{
  "norm_place": "pre",
  "bias": "none",
  "tie_word_embeddings": false,
  "weight_decay": 0.0055,
  "warmup_steps": 200,
  "decay_shape": "square",
  "final_lr_fraction": 0.0,
  "batch_tokens": [8192, 16384],
  "dataset": "wikipedia_en"
}
Each number is 128 + 24 x the weight over the matrix's rms, rounded and kept within 0 to 255. Layers, rows and columns count from 0. Numbers have three digits each.

# layer 2 attention query, 128x128, rms 0.392, rows 0-10, columns 0-127
095109100131150117093135106143130067153114146119111127146157145139124122161086159154137105148125119127167114124131129109132106141111102143143138093117136073125181140103150142117131101151159156115136108105141133142084164129117150117125095148117103110172136122123131147066146104135183185101137076162160119114083113111110178092093134113145111146135135123120111166157122142115144171090101
110115119135114106161125167081109124122132142119134159158128119163126083132144113130121088139160143104104108126125103149153125089105142143147091118106087147140126143129157133170096134126181098082149093106122139145122107173119134110121146120107107088149122155118163129146132156171142098129102159128158146135174145149110120123141176122084117112146152065168125140152073140116123144128126
163160127163121128142121165143128123158079176136149118127117122111095144085148165122128142123152125140142111120158133099132130119109118136122100139124129126119126133140113136094137106163120143144108129140144103096160113120145115149125122132119139110104125160145112148124134138132117136131093141083127127125129105140104108117143091133094111152099111118132165116110166117139116115096116
104103086141170105099146119112075105134088168107123116154145119144135125126116120137089082111161072110149191116138139111162117150151119164160142080142139133136132152171149169151145102128140170095135156147113104133125128141137130116122146143139142111157200145066134127141132127116124119150164127114144152119078116153133173118122134143119117102139141130139145119160125142156150151108144
101133152132137141108122136132106125090146143122106114159127132163094087152125139138110123152129099105160131156146181156124097120134161126146118118126129158157164094138155124154137124105114101090136127119099121146126112171130147118136129121120152133119110104145098135147167137141144145127128162159149135113125095133123131137145129116084118127132149116112128129120087109168130151115138
129135118138153124100138164135114069148132138089129126150110138148105131133136130128101129107096067105133125121114169111098118177140114133123114128134125166125141122163130169139133105080143142125135167130132109153161096118128157152095169118125134145161133175105135117122149136144139151159148098125138141119126112120141116136101122123131158106151113136103132128148145145148165123134105
097124154118138102138130117113149120093150153163121088170112142155112136140110142169154119132151176130148148162088129135126140104180137161166149124144108139142140151110127112127130159097148110127156113145122148164105147147106111127125114129122127142158107080133087142107109121135133125141110111152151161114135108132163117160129123127163128123168158160124097145139085134107123108114147
147124123178119089139143176087130143116145166139140097168112081104145127131111178121127139130101169134140132133112137122132124130141132155127111139112124163146112173125143086118120122142155124140116129095109117098106080101133128159114147127134095116108150152140100158151157194140098106107089147136126132163141088136108089160128090073117136092115115080118176151146129125142174111139115
104117082093098110165151134104124107137116134107158102184158131158149131158102128126151142137155103116097133140140123135119124129159130155129075155145176132159122130114167150122144076120112104109125158116119103153109126155139141090098127153133133106081126122102098125145130125150111103136101131139158128151111106099123148106100145115116116105116115123131131109145092110169112168086123
116134130132133115114141150095084117141124116133134075121140148145129133165116093107137115141116092145115130138171118106154144138130153114115119136117149107100100140139184143113124171127118138175090121114111096137123124131146151120097136121130091122131106131140125108120159167145152101091094178145102078169121105102093125103137104128097116136105101130149120148206139089086109133115116
123121127158141089141131147169129110119102132159135144182137096113105106114108118135132120089110129132129133110101145137106145123141129146119099142159120136142092132134123186121130128126087130121116165149136149132120150127082114114158127102134083134109093134142144118136100152129135102144125102118133127122148153160114161157121113144112117095156136139125178111112130147122132146137112
# layer 2 attention key, 128x128, rms 0.398, rows 0-10, columns 0-127
107117102154161106093121090107122121079123119151142092112132137135098105145125088149084128154143121095153143108116139090134135136105154080157151115145180118146150101148110165131103130113141139122132156131125087134101103111111156119121152150125134106133154124145129116129108163126094124139116144120082089156161148147129131170120122132097133145151126177127141139106143110087116106120145
125137110162156147104123138145174104154138095181096106121118142124128109147143132161086123137116094116146126094117108121119132150134159106119153117147122131161157129131133123130138137090125135149134138149144152131125093156132144102081117135124163111112132140177097156088161136126111164114132108181080096122102133135131154147114131122151162183159112159130096168123141099120123088086120
147140132104116160160141096151121132139134111097102121110138154129130144126143131119142107118095144143133127155113126166088100104113131148077107132122066143131105177138153117143134143132107096172118126095136194130126114149139107158105122125155135126079082137140126116109156122139139141121127117104146123129133105130169099117126119100126159157128139113145136131192123128130104106157120
139104110106124135133136119158146150143122132136111127117148121153098117148123123124140146137121115120178124098154098134132127136140143124096124138101102104143152113100139130130121159139146094095131161124151149126099105105159150117138122184171113109152103166133150130145131143117159125078163113120092096127157083122122122141139162129138160148118106184110142108150166102101111150162155
129125089184120098116133115115176172169074118152097164128106169130093108135132094144078108150099097161138128146165136065123161169104152115119112142116138117179112117118137139153134118143142137121148121098177121116104110102121104116088132157158112110137107133146106124118096135135133144107118130162114124139128095141149145169133161123143133121140103134122125139095162114125126118130153
144154112132137133160134127120118134123116143148110113086106128155131136131134139158169138138152139129123163155139083108149136117170107104143096120112132086107074155139115081124101150139107085151146103110129099128133183083111101152122142101135134118136121101130121109094121109171097093118128137110106137095161120141131165121135124106139121139136167131118135108156090109108092094153109
140145167182133111095139117153119112142139124140157135117119108138146101129113133122143149119151100126128137140157137135139155125144122131109177172114147126109122124092133149118163139127105120156121120127125094138091106119129116111120143090112126157122124102157169130142158137084141151130084103145091101109134111085123135142148122094123082122122150105118146147120143098135142108120129
132099143116141178152136175153114136116115133146124126074128151105112163108099133085141147113150113139131112111137107119112107102102122167150142114142149144140114128115159149123119193175127136142096137118117126159146124130137089092106099153078144124077126118138178135124164135106120161145110124128135127125147141117125097096155156198134127137117116131163147108138160123117094142136122
139138128170157119116104151131177101152120139071173116141096151082134134125147135126143131107146115091142124148084120095123113151112143131141120110122164129121118144137121122119111104111138135133151122127133143112119148112118129164126148122147121098108153139160165160097164131137120134106158144158112155098143122140130112126126122133133130128134142116123135124102115131104126104158125
099127113095145116147127163143136102128119126135152146154108125131146107105101142135104141103123145146115075120141123137089101153093116134155127138088101110092088120127149117156140131109122140109123167140142119161101139099126144155136151120168155135140162127095108153116153099093135134100161097138113142127103148172113133127150117129138141136119134192149137128113119114120136104110146
111094155158166178115130114125122123084140120114146089134139106139128122136124120129124157117119143091135160111173120121164122159118110151130155104143137109149127111101125115139100125085118116144147122105139138146122141128174139102123121126151157108128142108096155103166137142150146130127142108166081112110162132096162113131155169128126122147139111147140136170132168130121144092139163